Weights of a small transformer language model.
Size: 8 layers, width 160, 5 heads of 32, MLP 512 GELU, vocabulary 8192.
Architecture: rotary positions, some layers without attention, local attention windows, shifted keys, a smear gate, an embedding shortcut, capped logits.
Training: 152M tokens, 4754 steps.
Each number is 128 + 32 x the weight over its row's rms, rounded and kept within 0 to 255. Layers, rows and columns count from 0. Numbers have three digits each. The size before them is the row's rms in percent of the matrix's.

# o: layer 2 attention output (transposed), 160x160, rms 0.0629, rows 8-57, columns 0-79
# v: layer 2 attention value, 160x160, rms 0.073, rows 9-57, columns 0-79
# q: layer 2 attention query, 160x160, rms 0.0747, rows 32-63, columns 0-79
# k: layer 2 attention key, 160x160, rms 0.0744, rows 32-63, columns 0-79
o8 096:141109125130135124103138106151073099095075158113174081161166146141097159109068115086212137159072157117132115094147127148121055134160116150183132160073080128145172095140125100137160088152146091141107123130194084130118094091161114203140115082
v9 104:125123139068116125112119164150114130165136142129158169122140118084124136129062110084128149201103076156133089117100102162156118129109221134153098099136137128132112149131147193145083044144116110103127188156135118154175129089142146135066200124
o9 097:105182145169086107112118096177110132138095130091113140086101164148106145052109110156074138125186096108115156105121117114134133129113121115124125163145161115146073113164104139114085098168152177147104136097155173123204148108143123161118101194
v10 127:160106155084187124136116142175139125128138141101132155147089087147121096138144160125125125168137080089125137151113143124121129140035224121120111131124113162112116184076088168156128143114163155162113168121040091213092144096080114144108122155
o10 108:148151132153100173135125180106101147108152122067106140112076083083154124098122124197133077100138179084145128114162142105132150093123146114129110174140187133148158107138084114203157142110145166102082132076121126126117142159100114065100159136
v11 105:114083144138075110131114184142139082083108117100115174111181162168072167140157145043102157159112191138110130132122129132134099106135121103125172095154111166174105190131113129072079107085159176169162057172094147210068093190134155179139137202
o11 092:184127181108115173161178151124111117129159063108171102201119098137124141113145170158058091053167122132123125159125176138128091135108157122097103119172081098131112136032132190126119108108185143176092122100129168123121109133117084136142086135
v12 108:144164150179128108140156048152117144152072118174105143110072103125126124161115116135121100122159129124150149079130042109102137127116137143143159128062152117162143109107156214156144124130109154155092179130140049162099139080103071131065136088
o12 096:093211121128118136113125095134200116169080115144120157154086167167102137138148124112163125191099139106054139117094151089095099152034118138139133137167115124112143131096124133098129154143091090098113133182089110171216145148137112167110129169
v13 100:099125092130147158143108139116122153177161148113105114119064165120172111149159148212134120151106066108138136144134132096109174157118080132063154104120080155109151130142105170097164206126095072129081174152099104128137146113101105102104114150
o13 103:121081090154127062133143171146106158099115155121095114114129132099171150119099118116171148103088177147151152095137110091115117087184107162162137106137192125143158148244141107179107109171098110083141109112143147144084156142087123075105155110
v14 097:163108131099150149115101183157121088154146147131157178142099131124157116124092131120176157076113134128132060153113180163102123155164132130119057073133097105129099150122113111101123074144119131083108143136160166102139106111151102129106129101
o14 092:133189122138121146131073146130131160161141154110121178125158138086140106068127102146178124097111146099109171117170140105186111140175143122052117136138138080141149137115062054113097069107122200127214083073148168126128100112172181141157102071
v15 100:131110119143130125119130149106118158199150132127176157158128193150074148173093145150144119102112123168145130163166087151122167142168018132159163079143100154141167123145099172099143087160091159157122169146178087171118137156144090115117189095
o15 085:155166107186116070138106123163149109203144115070106132114149173156088127144144162125150129126101156158124209116146108073153160086117045099139137149105150140129144080161168090109139113144173109064128124096140129134180147182098143133083128120
v16 108:115108117132123103097142092156096159107109138126110081115107113088152141139080154131101078104145144141143136118106119161094126138108119108157071163066145073114118139111130108181133111141160129090120142114140179097165091054111090144095032095
o16 094:099155153094159122086149106118095120153091176174127162146129177111138108124149116157062083178109130105075105143091148116099144179088158171127184102133121148118080102034153121090132144081113151114190096159102155130149178097167138138181160127
v17 104:152155140163120088124139092184120144174108140200137124107073145108121122167098154135140100141144104139173130151102204173071059117088118112169117124067114082135174109135109180217088085144118177108115151141143107166160118106105088187097084135
o17 103:098230126161148131114145089149140139134081114192110167157133137118145136137140135149102104154089124121063132153118178103070155195052153123110149139121090133152154073065097161131132091101119094157176132197135115145178144150171114181150120143
v18 114:139150139137195139154124130151135129130114132160140124062118136066138099146101137083129085126169118063128130181088147127102133145133211117102027145124164127191130161111154103178135149113133135117126094123148132140123167065159147115125026106
o18 097:142154132142095138125142128092197117118116140166138153127107100118143097074128125062181129142139087127152118212114119187091130156069141105099129160106118184099127109136094128127122178102037058166150102191124072163133163149161109092097150127
v19 109:112141099100125146133143106207138159119102180107071144102130131182097135143147115082102108177118098104110141092110133099139098141117193117077134193116147147149122157105111104122105125073127089068145111128119118141113141177146159136084124111
o19 095:152147187123149146085180184106135086105098179149181124177086123154100132237118173133086118123130062179117122141162107182123139108126135130162107109149153106096070152118117185124103146135113149152124095125076144166135084107158135104030075094
v20 107:129142146092122086155108203149147059144119154126082142110131167107168109128126086000144180132119147143142118173116107176039147122136174126103183062170115147123110119122135094123096145127129149163126069141123165192119108121148108168046091155
o20 111:192152076103097169113134113161186089120122093132112085133105128096088115091135174127131123098136158092048161132150143121140072195113166134085158134159106134165133160075048115128132116112142108192197094173182106099134160162118152164162108145
v21 101:122148111209142126144110117101134150153126125173120100126108129097136121147146151153148119115140114136116181196103136150102173209147089116147127136146151111159152089144117084164157197130108109152142181086148132073150131064164140061140130059
o21 110:077129000152123083114131152155162146135142170150115173124126190121116131101098132074205153165111131132136118154107114157116093179097093108159108111143134116104139110146139144151076110090054069149150118148157080104163170113129140125133180151
v22 114:143097123156158115119116157154171139093120106122075187097159155092053111128130113064100145149141102109108130071135088112156100120117214101109083129147168133162096162129139095156091107027135126149167079136093131171113126143161201122112104186
o22 102:118121182127093122131153204163147110111107149140122103112181131114104121147051087119096149100174118158126095146117107137112126152151151157104180081086127129124123155104157196147098070083111149133095106106127159090138074087151128153169082126
v23 096:148131147112095087154102133149122088137118130114116124150145090169085127121126165078135164115105210161119190121072151120119077141156076148164170040112103084145084170138147170111109096128127161136111061120136133161140102134091109164126126166
o23 085:147140148126113138120087118108155110095137090146111120137160147132127125168177156160116071130190090122141113150114165054146145172093116114118138113108095119117106173074106155106087144149145171160180097138070138122104121117142075178133149083
v24 104:145137111089137136144124197120101144186168109154159156165148138054135118138073116137134112082088134183101114175130104166222094160187158125128039125127133141134110167157122095125124071159111113061122167126200130075102130134137153097159129090
o24 080:159135096138087082105091132191163214169150122083072196044112128163134140120123104126114067111179125087164144138128109110155157076224134140063150178107106135116101113188104097110128094114094200146147095108152166169127062063135122133158099110
v25 124:126122135158211126112149127148094146094092081106186124103121118075185152145115125080091116141160082101148092180148150164096171108068181127111055157142134161090082128093152117121189196110122101091149124130106133132101124090163129146118134118
o25 099:171151104104158164101172150122139099072104125102143157124132120194156116075171142098099140130140146137112063150141097160099151110055113117115146126140129179113112135117165122133134139089126127120119172175139135108173095105114147086126138152
v26 102:075102129111164131138123179172165137095120126114082138093098142160144129120130097067142113120169080111117155093157099082112084099105182098040142150119132137173102136121151091142134158114155132117150126131066200162113164124118134175186073161
o26 085:104121166115112105068131132156175151067122088162133131174126124122123118206116115130099173098091090165102160100153044159093093113143163131076084128115110126127116151075100098097135045134124160102137122106085106131066112127094181135067105129
v27 112:169156156135132171138161129102103110158121140115152141130069125123057130159133195183152169114116078138118107157119079141153130108128126162226209141113164158138120128124188241145168094179104138171103195118119081140103148142085120149115168149
o27 102:183164098158134138090114070160084124154137072078099181104067148112131148123169155118144088150151105107142140073094132111179103104127093089114122162153215131181162100115133145140126181147129113092119149101120061102131135085128124164122103184
v28 096:112126103175126117102119179068130107162149092119131138112129136094081123173067134039132210121144150138138141240133133148139180113127135158189165118114177162175154159138131130125097163117105119152093081127142149202110139097142140143077116165
o28 083:133096081144119083145114110112151143138188096127141124103125202169157121087162131164147115100107149105105136159149099153138131109140093058151095131163162168151151158041121149138133136143127090190085143097165111145134168157150115126152115111
v29 121:127134096142122150145140117162136168078106171129069130101128129139085078143126131150134100157169096110118137063080112133094128156098186157062134184148144093186122131125182136176144135082150099132143101133090136148113118122139176108122098131
o29 088:112083148124145122142165111066112122113163170209161097150102093106098148171094102099108184122144115187138115103148092206118116160078144168145112119132156106111147177164124117161148140127131109152067136094065094149108113112140160143068156145
v30 106:186116147098175117107149182146085095153107066108174114137131120122198107158095078084158143123148088119127088115127106200095093126122171147120132165103147119141107071108179123177135129122107142125113121114109184144172104110131082154086134105
o30 090:113109129102170111104078121127158146078138109086086120125095133159154189179116143136106163161134181124099128109118124111118147145100113171058108130098103140103117059096123040090098132126119141068100142156131080118178134138107160175106141118
v31 093:075108120053130137125129162073107089083125086082106080179171127057088102169193155137127199099103069149132120136123075158125117111098141151145085153112202116103152115158145146141145107171106134128165162121169128092120097112086151130146051182
o31 095:115156121113084070112117131106083146123193121111089139153115158162092075156129065197121103126144107026101165121156107126143117099164133149133150114143194178122144083107175126163132145098115153083116163105146172120117159143155128093146132158
q32 076:188080102153143171097127126164065091136147074123170133141133123180135143100145123099100164165116105181114047171171127186180095130127072119182169076098108143070168098184121093080092052145090146137148098132087078172093189104104100172132113110
k32 083:098158083133123080101206140124148119165068150158189093089127143075049172180120114204080103103113135135149164145162120116163113101107113094103143152125161109095117138133108102161164081152123130113129154083186106065178127117183088145123091130
q33 077:123153104197119130114158075192092099084163168092185185175123156111156114121162105108086100107101153133103144123126143141087126118191161055123107139144168121176115102166050108147111085187133144127160102162125162156170081189113130135097136119
k33 068:135155121100143194094082114071124097111126132150111158132185139116150096159122177143113097165079139122111118150083125115146109165128098119112053176137146111115139097157139127182154108125094099083190212156083118117105145143175146137099091133
q34 084:161131163109144069113055193173170125114088114210143112124121112160073135162135112112138109139130107146128125145138164144189116128157128124086162108078153074106137147118152134183095122125125118134132172081140101152167170124067133108124112165
k34 083:092139094091101159115119150121093127138112120172164128107125125127137162107082166099153126118116140136095158188131174124159168116065164180092210122193144093112106094142105108104196000136092148098112070119140157160106133111177064132135098079
q35 087:107182115153121170084139105161112146168169162082124120159151120131155160116168106093193141109130112149127094147095109142128164166155167211164100151171079117126177093148066082097078140113089137132133111101152166063129130137126114158132087145
k35 090:051164082153205129090107116100079128115174130126125099084125157154156137100099143125103081122099149140115086077136196140159104088151087148170138204085145134138095126090154075161069127116143137109156136123077140142146104132159112094175159160
q36 094:106179096145165113154205102156180147131127144049134196120107151159185128115070130158108110159104129104087179114117146110116159167142114112080071165168151162169111153116073099104099129145177171090140098145195153116119150179098150103112161169
k36 093:223082195128129081140145117188120105148075084182140113166123125137092161159164165106105122113102111133129123103121094119122149179130146128112188029192038136111129129167102131160168146150128118229095089168161095139111149112084048130084124140
q37 082:143137097077125154117088144150147073111058121133102142096159108083117117181060136155140146113133060184152110158089122164112030132105149092078127110158177140136005095190152142160129150135133053121169136169106145164115065114141149156097091120
k37 083:166143146110074093111164100142134165142125115182171166090151141140135142130164109129102185148126109110129144098080147084131134145090126085097134097175112114137069145093128160131128051132137189056049159115133123084159092105101121147045101157
q38 089:131134165142119100131026117047106105083088089217109104162140110147146068163144118118136147107144105189131113134150079139136091125123106120167144143079055112116121115084122155173173130115113140139164142089042093143146123128094142137155038135
k38 097:067127070127127127108056162159131103138123065078135101126148150117086101115108157149121104104153177190104078140147107160179032054183111132141115136067199104150128109123126115133184156143111127136169167095119128132105144133136080072186156139
q39 087:123139109143151083134133136101109156138187109138140087144128103183177147107177125156156188109128158066156139123167136078122153110118142188145195086100125100092240117145140131085157119090149134131102142089141084168145116144070083123111167119
k39 080:155146095107125152154162115189141111084145173102136027161136146115125104116149124072131155099106168195099061127171115155138108106147129174173100092146131117120172096173121123111104229163129109134122071216173104170098134118147129095109142144
q40 087:139070096075077123111069136097110111136112122147099107062109116093097093176100147084095135179129075210106081148112115189084134118075110091136101111087124139079041135119171102161145152135092138145197144156067140117117110082148193110138103145
k40 109:039134066154106135102052153081095084117148097067079105141122145128131116123112136162117134140131158183093158110173167140170048122147108133170128154029206111130158122140113065138136130146130130059171177095127131112164114130164127060155157113
q41 100:129120146126116163117056068044146094079174096145115107134176142123139118077158113121133157146142124181132130130160118152117069099158156078206154042146088120097115119095154168123162085114121124130161128086114075169150118181127112130106105148
k41 082:080120111075128161128101164142143112143163095066103096168143145130109080119148044082170123119179177184128070109161176146117124067136119118164108133092148113121190087117138148094130167183096117157157108145120135120085180183103109101139116132
q42 096:131118204063096142055084164093090106145101121131183143130103134115126098089161115138134113094131108202103109138165078235157132091062113059103112111075177114150101086110125140110159118173080148166178153145069112127118146139110118099176063125
k42 106:072139063085108183108069168134130102142139157111124083125125152135143136120083128188142110115148128153108061109170157139133053107158099129198103151067202130130164073141097082108120166167098085115183173077147160109138168171149172130125169099
q43 092:105108122137107129146050089168136141107159093153063098148125085088100152123157193117091134092129109119139171134124095109122141099160152129126164125083064128107092124145145105119167147093135128136168144112062088136137124178082124167153086168
k43 091:102109100082164123127114117130133190110180119148143084146117147117159122078124075123154101147157169201123101163166118095096147090130156157189020135098115100088200164097159142132094125238130135137149106106144119111104161142131095039149114098
q44 096:140080146128154153119156164132127077110125116179172175109123167072156036136114147106186113108123170186114146126159120114175127143159081139088095179127126167152157102096095179147090097124094150171144046123128143109135090101093124068112114101
k44 100:152131089170132125150099195140155078105178114089089084148177149131137138131102139117133133132148134120151141136189167140177086129137070107161156126149144188127106116172089050096128208128113079139142156158107115168112047167146174132124121066
q45 087:128038200164136105153124138101086123102153131116168126134099100130125131118123145055062145148140169099097148112159093203133124091154175168142212133111129133167119121153104096182149077131113106125127090144088106134156176174136140124175110168
k45 078:117149143108108084102119168097146133108143129070158148104130179112175147064103097122128135169112136174108085133178205150143135090168142122135110091123103131081118172077126068042207119209103172136119125119162128137090125179137122087128104122
q46 096:143138181095125087111086125100133146142131089158159122110059102185111166127130175170141104080128127143123086104161092220158114096095074110133096088099164115100098105137112102105200129169105126132124160136125113117124157111111091153208093124
k46 091:096101088072133134140121131095154184104180127155127087115148123106131134106135077146132131141128158215127133135120118103119135120155158153144043147126099088113207197059212158152136138181113122145121090101173124079144119118114095065120130090
q47 091:112109058122155195147140127128181130086152107122113219133190138101157112093138093124160117192149149095128131143099141042134125199175093114128128172166077169173112107096138093119081068094087129142127127133194143132203107096162160155090159144
k47 106:185163134141067131154167152136151119103133087126068092171183088110134128087106154082173184141125144061103174179147134129135140150068155122093118045196099149125114203125133125106196162109175102172116106200108081117104166104137123091135091127
q48 101:142175093154181171123131116160112159158144120168144097143095129079156120200119108129120142096091133133141162108148146237140100137124117126101072137084183118096133141164098093136177148128097048049118086147155153142139096068146165121139117101
k48 098:065139142159058183141128101092092104092064106109154164115156133090062114088174128144112074152178168150080072160094140142150134120122121178114093184134144146144096113162139057170130126074134113122173132111082122149151215119140136104226179157
q49 108:104082067169136137135101115114138097098088115139124179174142157118098129102160170104182172169189095148084083080087117091122114136157140191063129139172061137138113156081119153146104095118076153131189104099149084152120120117101115097062138161
k49 104:138084132171135104121138104147130123117163120089108064165155195137164146108086108106134147156156131188164104135163175130152104094105155053125111053102085130089135169097093126103158173149109117133115119132163147164096116148121121062082111092
q50 093:144101143107087050089167143135175143109077147111154103095083126171096138105141172091087141134113107101094102121115136140115133106173097096146167112136177089108060071126127130124149130138098123136126192139172143136130155152111031199109141117
k50 097:136063134023108151116120164083133169100180154127149097146160111133158101103161100099132154112128144159150135103141102157096140126136163120154109097102076101116212112093180178130103149233112140141136092133121104072117128143069086113098100039
q51 091:145178167176121045190114096184139156142207148113103141122124091090131139124139159122099109064128169118136204121113108114090128150142202149153128143120156156105142181134130162105164130109116158096083110144101110117159155178080126155160072113
k51 093:141048192124142102115116127115108100124085107134157192125117134127107175113133126100109136085129140111118078107109045134153147146152143112097164106176100093173093153085112126137146159138104150135138134166131119091139128121154090130152102221
q52 105:160207123165157153158190063143113162086122103114146086074140129041171138120107111147114098131147157069095122111169153149152131136088136158091101156160169180107141137154131123088171145139102090097123048133142140099101113122174117141140145076
k52 104:133161136142097154124155130108141095106150144104162171186168168121080043075129145126128104073170155119111062158088152206172115138149114119068092134137123116135087149208104136167153137082106073129126115109106143138126167173144170102154103126
q53 094:101111130164085145094217166103170161104122167123119128112129138115159044107136138151151070096145164131135139145124123000130101132136169134148141144106136133182148167134153150100121150155117114114097066180068140132133161156111124138086178087
k53 089:146121126108106104112171172162131078153197145141123184210185142181162111118137185080117128106138136048124163139140116155189144112088114099113123092174089144047136124132053116158117093166157101104135114102098125104157126157119112111145044115
q54 097:127116109138142133127103104171066144201125101192116070121118087128096150159105094130147115118125120117130129113142086234100144168115155107149097130050126103125124114185116139178140078087136120088158154112100156143118112103144174134162103154
k54 091:095157145166143164168101080096112096067062093136148097107122188113058099169137135140120083138118197199114130169164110138118157099136157160141164219120182132123095110168172117137079111113103165106134142113123136140122152122115084136154222139
q55 086:133193108083098165153122093078118113098093116173132106079132108119122129153111097113150091122149099185130059089095170098183130139076094159084054157148143132137106177134184156120134108104101108155160173111163114101092087093163128121130193099
k55 087:130197108192136182151128149112137122132125120121109103137146169141068124149086140158207116065158135096112132170182099183091121101120137103119102105147189149106110143211117099145136170056103044126111123141109201162099171161151181116145114093
q56 087:129138161095127082139144148132080165190175114141109067081088118157120173159116155133121114108104094140166131120175152216098095096091150126163092104136164157123157094180157136103189128117112117073094146133098139136115134113136106131168089089
k56 086:079119153070130116139097106089091115106103142150119143077136121166123111147145126091124083137120123163111147128052122082134204155133152179158102180142108095188145081137138156188081050117129149178162115113107105143128139105144099143204167131
q57 081:140116067109081166089129081119187096065097166107160117109132127147139134130162051102096098154113119171126058177066099050159140138134130126147133142116126067093132114107191126145128123141143184151140168167179111089116122141171148153112157103
k57 078:118181130153087198133162158160136122203072122085111101093159080157122096136139132122152162036122129094104159133139129196095100142113083117110180152180202141158126103166113122140111137100090047095130098121101172124117187121113139197127082130
q58 080:138095119146112100121124095139147118086088115153074184131141148101118103106106102123140106132159144153131166124089143012129133138165131125110152181148083153134161187058138141131104121130128176156128110119108133095116133118103171094087146155
k58 076:144114103193195134133159154158106116139148144122138149115107161128137137138095164169098180114107117073156110104173126148172096133124043075112168079120141148114122147143075065099118158116099124102088126127132153140156087143144167147099100136
q59 093:133084134136095065154098163101103103184145144110095104149140115117111096072175135131148135140121175168149145176091071132082156130175168135204167152130069111181110061122132144111101093119151151147110142078121101179136155162088122162065139141
k59 091:123133137110178107116117155132080113100085104094142134119072074173145171197162123118122153158108085150138091105141124111126166136123152155165189134117109149173102084130144157128104154082177196117121156149118113153141056125091101189058154142
q60 088:134093177167175073128132120180098106176130126098189181198082129192133113134137214111108119095150128076099155143140105165139105075165154125146158105100161097118117106120077112136180096125079095148171127076116144149140145186081079120128097151
k60 093:099045125083129053106145126109151179123164126150124111153149160159179127137123118128114125165136136198119116122156115123104142129137152089130047077126048103128153175076186162115148120224145160148127087128164080073155120134088060071113134084
q61 104:104085146212151085132191130168108118104114119061120156201157121142171132108132184104078169149150098083141139138119183144139132078101165108068161084140108121086106149138106085064125150137166121110162092139124107124074144168104132105142067158
k61 103:108091124083146060137146105146146196144202159151136182145063133151185123150165122151094109187131077177116151109069151091153143129174137124141090132052085102122133147053150159127101067186158167097129104112140172111134107106091052107121145147
q62 095:130066171174149139158081142115079111144131061137136128229120114166095155126111171102115175129160105128130129138123133211131121086125126122145172134097103113137086123121086096133111065123115094149154121115120116154083104102089139118144113185
k62 097:107086115081151097150111107109116169124151124122101078095110141128159149146166092145160109198090125185121107115100160107112153120178187160128046134078057102121173161114171177101080103154142175153134124190116125123105107112122037090118186146
q63 087:152127171071087117141130119095090157132159108153146032102042102160117143113118177153125138088106120115127127130172079227091106106079129156175135095090198124075156103148122129120189140164127080099128150157125135134126106159111110133163109110
k63 084:089091097059127131084094107105163150098142163126121120089109132148142095104139063145157136134146152212121136125126148122106153107188161150154045117088105078129141115119162157156112108160140115174115102131163111080137144135101105056133150094
v32 112:162108183143150130144169151085137182157120099140147147085084087132111094109141112151091201118127197109110147128157080144111174083119119174189117116156183112069117148105162178131094129127132157112108167108133050142125162112100173092185154106
o32 111:173136124068132117099199153138121127108075088109165145149102111181153138143116151137177134086150124126122112107149109112082184093094103167150143125130178160139187131114132117070148124097156063131127136178106108147151124114083112134105148084
v33 104:111124131145178137133100105136145103061195110107132153103103081108134034170143130121165142113127170146155186106156102117076105116159159138188119161097143092133155105080146137135116145168133127097134137106136058201134075098070178134161119121
o33 105:135124129166164096121193149153147106095074143126189108116078130192205153109071123148109129137084128123168154106105173125115164079121112153163128108153171112111196163070144145163108110126141158119097093129086152101120123106157149077027119082
v34 115:162129135149198185134080116144145116132191125112189109099156123075110097076147128062160139116103216137120113121078109159064125074165158186181138175153081084138120138138180150174091115138111119148131118113122121099121148105137191120173124132
o34 091:130125128157159158145151116106118205125082061119126139144150078084142105099127097117127188103158138140095133112129146094179105153100074166069106196146113149120145143173083089072129087110174145114091157106114120097110119144120157164129131132
v35 093:103115192100086127124125147188169145076092115144122118130104097186201155142125135118118168171148077158118122144156167091125187119079116137133155106120184127076115148122117091137142048130150119064189154113109124194131122120074148167000148152
o35 098:096186161120143117128130159137146148137096138126130144158124165177185191204158154120113150153103172092142131117151130080110117184099094107156123137119158168150163133134116175166118173190120086167109154126082203144195109115110000172144120108
v36 097:138092162174095102119111106148078090181102122131155072127135130068061112141157148104137125131123173148134153067098119101067150132155155158137134135148071101188115122124084137160076118114109157164118117101147111152187113145130154145177101120
o36 084:093103055107152115156125083076099135110118128173107202143159111104180065121112119134177109126120130094087171103074219108173098164131147154115140123160153130169145125098168123146129124110120204112104163086146184122067103128175166156137114140
v37 093:141145048197184071141142097161095089115132092189135125148098144102066144112071097103127132097122177145143137169157182089090111130097158132170120136144064130180120157169094108170115154116117104153125103110186084091171079148153131116194078172
o37 086:105165108141159087144144121131128090138112102138134080118131099153148176145073125125166132162091160173181097166156099105066152177131105094122082131114138148111128163112115094078099102148182149138143137131108189155087116115191127121158101094
v38 110:132143120139171145135129116112113095119119105133107152122155125000096080135132055153127128108113177150113145140154114163142092143152160142199098151095077085136125166129175104130115115157130084087126142146146092150143108062135131142237117110
o38 090:144112140165123083154143137170068106138133138133135130131117183098083099171137130110134156124112118122164166137120094098094152119198145115138123149156104139152144124117113117096084089108126163148051133118124113142110099118114083121131137125
v39 094:086120107133090127129122104144118126180117165120127132130161142116146102127095116157138154142142097178094113105090078138137103154153151036065105136130150069112148124154083143120140065148134133149119068155157176099171213166184107153163142162
o39 090:132135107095094073114123115132191160152119144136091097097163122109120103148196152130182080145143116110064165173127111127099136083172131102166149102121139141147114122108119082098160101112120088144185132148135124127057168171088101084190101110
v40 099:135150133131117200102109098047121094126134141121090098098163131077133123138134062105170143115141119115123152102124103126154132150168118126162122174144104067122151111076129103139114118156108092086128185083134085169205093087102147134154105128
o40 092:115128082231184145130151143166098139104115054177118163197159176135130084112118163164171140133115085106138154141101169059130111138115181131119136154156116120145152146104133139101118136148098142091147120115138134147111131087111093120072060161
v41 124:122140104132214137091151112141106097118162127110147150101222081071076115106112128051164126116141185136134109111087157128183083099186168132206083170153092109141152136112153104130055115142118111087145083101186098112086117136148169115162092124
o41 108:084176129196102122116157069150113097159116126176078126095132171087160110165093063129157092153158081163135154153088174090150162222106135089120095186152098163099145136088102142113117121123130120163118134144080116114139105156199096129186117127
v42 086:136139137081154127155179112149139158060079030114151208149127125186091157111128114173136094117142201121087095102125149111193088117091116160127117151084107178144181161089172146136132098110126140173147107117112100088134190109127125112087110130
o42 098:175154141140119127149063136179128153174193139093108137086133148124111142125106142076149092150098161163161120141159078143155116178121116092096180120142130108098141118224117144130153148137128070095103112100137103158162107165141089125167130137
v43 104:153147116098098103134203133115173177062093152148183134144101103173113145126140141119113105185130085106128106156112230135161092118131098081126125099100147118139123150173073108125163107062126136167138073143149186136099150143140182129101178120
o43 095:125140158091096122149103132062132131181110168117083094119108114150116190170119130103115156148126130127162132120164119139107098164161098142208089073103122098087063105169106147157139133126142127130083151124102164123174103122129133132150209072
v44 122:150115141145187126126136157150171104177101092109160139111158098111065087128145156136142131098133209131124172077149102101078101119113180157142118142184124053151112101094189136169104107129119120147129098099162037084135157160075166143172181137
o44 104:050087063117117153171146144172075184055124149109109138125122121139145111088098105132143123103157092145158138125139123125166104110138149191109168174127160173133183156177170102147099121152140177127030103127139129163108080099126139090120145128
v45 105:135142126106120124129115154130181156129097091130130143084097109133086114141158064215169154042159165139109114123161124174169089126094127136093081156095138149132103174101218187125124126116142119089103165093155086110113137094149185155146102141
o45 108:125138169138158131131068166183070139174145137164153164151104111077099091081127093086163118146182080135110141130128118196141128179149197126174149145142134060154097075154168131140141137096098128107076142117129079121105142074152110149142082171
v46 118:131130178173048089166119119115087135204085157134106117180125191152163194119126137122106130176108062132150142139160077095081163128118074103095165076132130150085125108172051072116153130114128117127149146146089152147160153197109052105087170134
o46 094:072107068097138154155164125113130139103088148106140122127151126151157093106194131213149101126134130061111105155132121123123115100146116086126138128086097154138066118145155080086170098123187128158172093152174148195117189107146100099153078138
v47 094:103126098117195172126130156141141121025159139110138126094219115142127082150116136036179134215125103134125107166126184091119127113128127107134114154124145091099128130103128072112124103161132104088150119182128119177141052131064183158115114135
o47 099:135141159147075067121185109170097067138075181133122072159096144118140187138092110135118147111116099169176173097092139063114125139113126079182125127129169098167210141136118147181115107132125167142099188153076182096124139162182099111091127110
v48 099:107138132155083124130153166087155138171122166124096135178134158161131136121064158143143137132104091094133114103167102139177205166090094141116152050131123122075082131159075087132146120119114153176100205166136194186185136135155095125086169130
o48 096:132132091150106161170088187096136132096130118105143170188133146098073159126148175113099136120131146126077165104210191102102089057161091107112137079181176114138154101108065109085120152092101151143135112101107077122115113135072081100111146140
v49 113:165146157098161153127212110156129112131145120115160111122152111082104072184136197139107139170105200130144126161118057139121136098177164101193087139155154096106130119142154120114112136129150120086102094140088102124082160085076137104202122076
o49 115:118168057145071099116202077152126083159090145112117135073123136133099129123145074123104142134133139137110116086085110135128161093169052173120136140139138171117125124082112129102134111105154114124175143135116160099132127126086159124153163086
v50 103:113098164162073120126132144062101103154148178123111105187124170102172155120161161087103150121114100124116148101154165144128166155125046132110166108145116142127061075115039117144097168081127165224127209144123194155136078145180092143124158148
o50 102:160092065124146198212129155109143086098114071145157108141092142136114120153143127144126139093076185129096122126165146136141097094109143133107118093134136109141160154108136124119077119096166143119102148158123131149156148138085132144092133120
v51 111:089100134083157169116104139133134107187174115096100107121203168107085122104108116109162122111135162143143128094118112050101117109145175142137137093116057093173138102119167061120129074119140105143160091143128131065161151149053118094124185131
o51 109:128136111135090105167176146143137179105143116066087131132209115112138102131159133114100138111167147095115178117152128062160089147135121120083189181151127159156131116163140142121132096122147181111117140099124098104099154146176164058191102141
v52 109:140104155128142155113093106137158133105149151121145103053136069104126069163192105108146134105104218112134135112098106116082130077124164200142141202118133109137148155097166118127066143128104118116118081121103080119141144061164182128190084102
o52 102:184121128160174111127129163163148169118159091125158150115083099104134087095095137140146153114140153086082134134146110140113191112094137150059131127108160125160140110137095099161126138123130131065105133128103124119165130144099154158086117164
v53 114:122125103117214148104097125143178106128174119078173113112182086106158038129159108100200105157146184157121157125078124122128098122166171143165111171109091117123156110100172088128118135151135082101131092102170096123131119109042138114130136108
o53 090:132129105200135091096143091197127155131151171079140099107183125078148095112121051083075131101124125137134146090080085145176172158134059131111142140179145134147133135125131135083173106092211160125083135070116147138088149120125134124090108147
v54 111:091140118114156168097104075167155145135141114144130138123226145149102131114098108085175131127140116138106104100057164105134104118160176146081148153138142133147194099158178085131150085138100070117155056151166136020129159178118136137078102119
o54 094:080131169174075118120118099145165209105117117084077098098157085128146154110123114126111106140102114164121114168124118084138117087141193114102125164069076093126141111131078106134147109131126118149169085108133117137115167181150123124127119160
v55 103:096133161079050137151148120120142158134120138110050078133106075114196110198183131142106152156116143121141142133148110095080210128094112123205109148098179174098113174128125090091164106090167118113127137136099118200138116084116114137101078101
o55 108:135166204076193173101130097155149129124181139134162126138057126142174146147122186148095115173105120098079100075133106153085138186106137176143132085113139117136127122096129192139133145114081113128143091166130090139162110091125155112120144163
v56 095:088134101169134125136054151097125069160157113122104092155132136057146148083091114141163145071162138164114160071145059135110149129122109128127133095125116114120126120055147114144124119153128134133125196081163137147143084122136107099164119163
o56 090:146123105172135133160158172169129123132110102090150121122157123108149080120149130107124125132107099137131134169106174090133167092089119109063135138161120146137151112068163104101121097103153198142094126110097117145072185098137106103120090150
v57 090:129128121159158135112147122100066143155179139105095088092103138025153141135070110100141131152094113165123183181117049103070150124118177112154037145144080108169094131074139126181104152157117119141106161054125136170147086097112110122149081135
o57 084:131084123139161108098146140135085133065125103127166148103175152145122064084079134122085147106144101186078135100088118143144111146140093134095121070169124154124176153132139125109094067158133169107137091127159105091084112132153215130106168116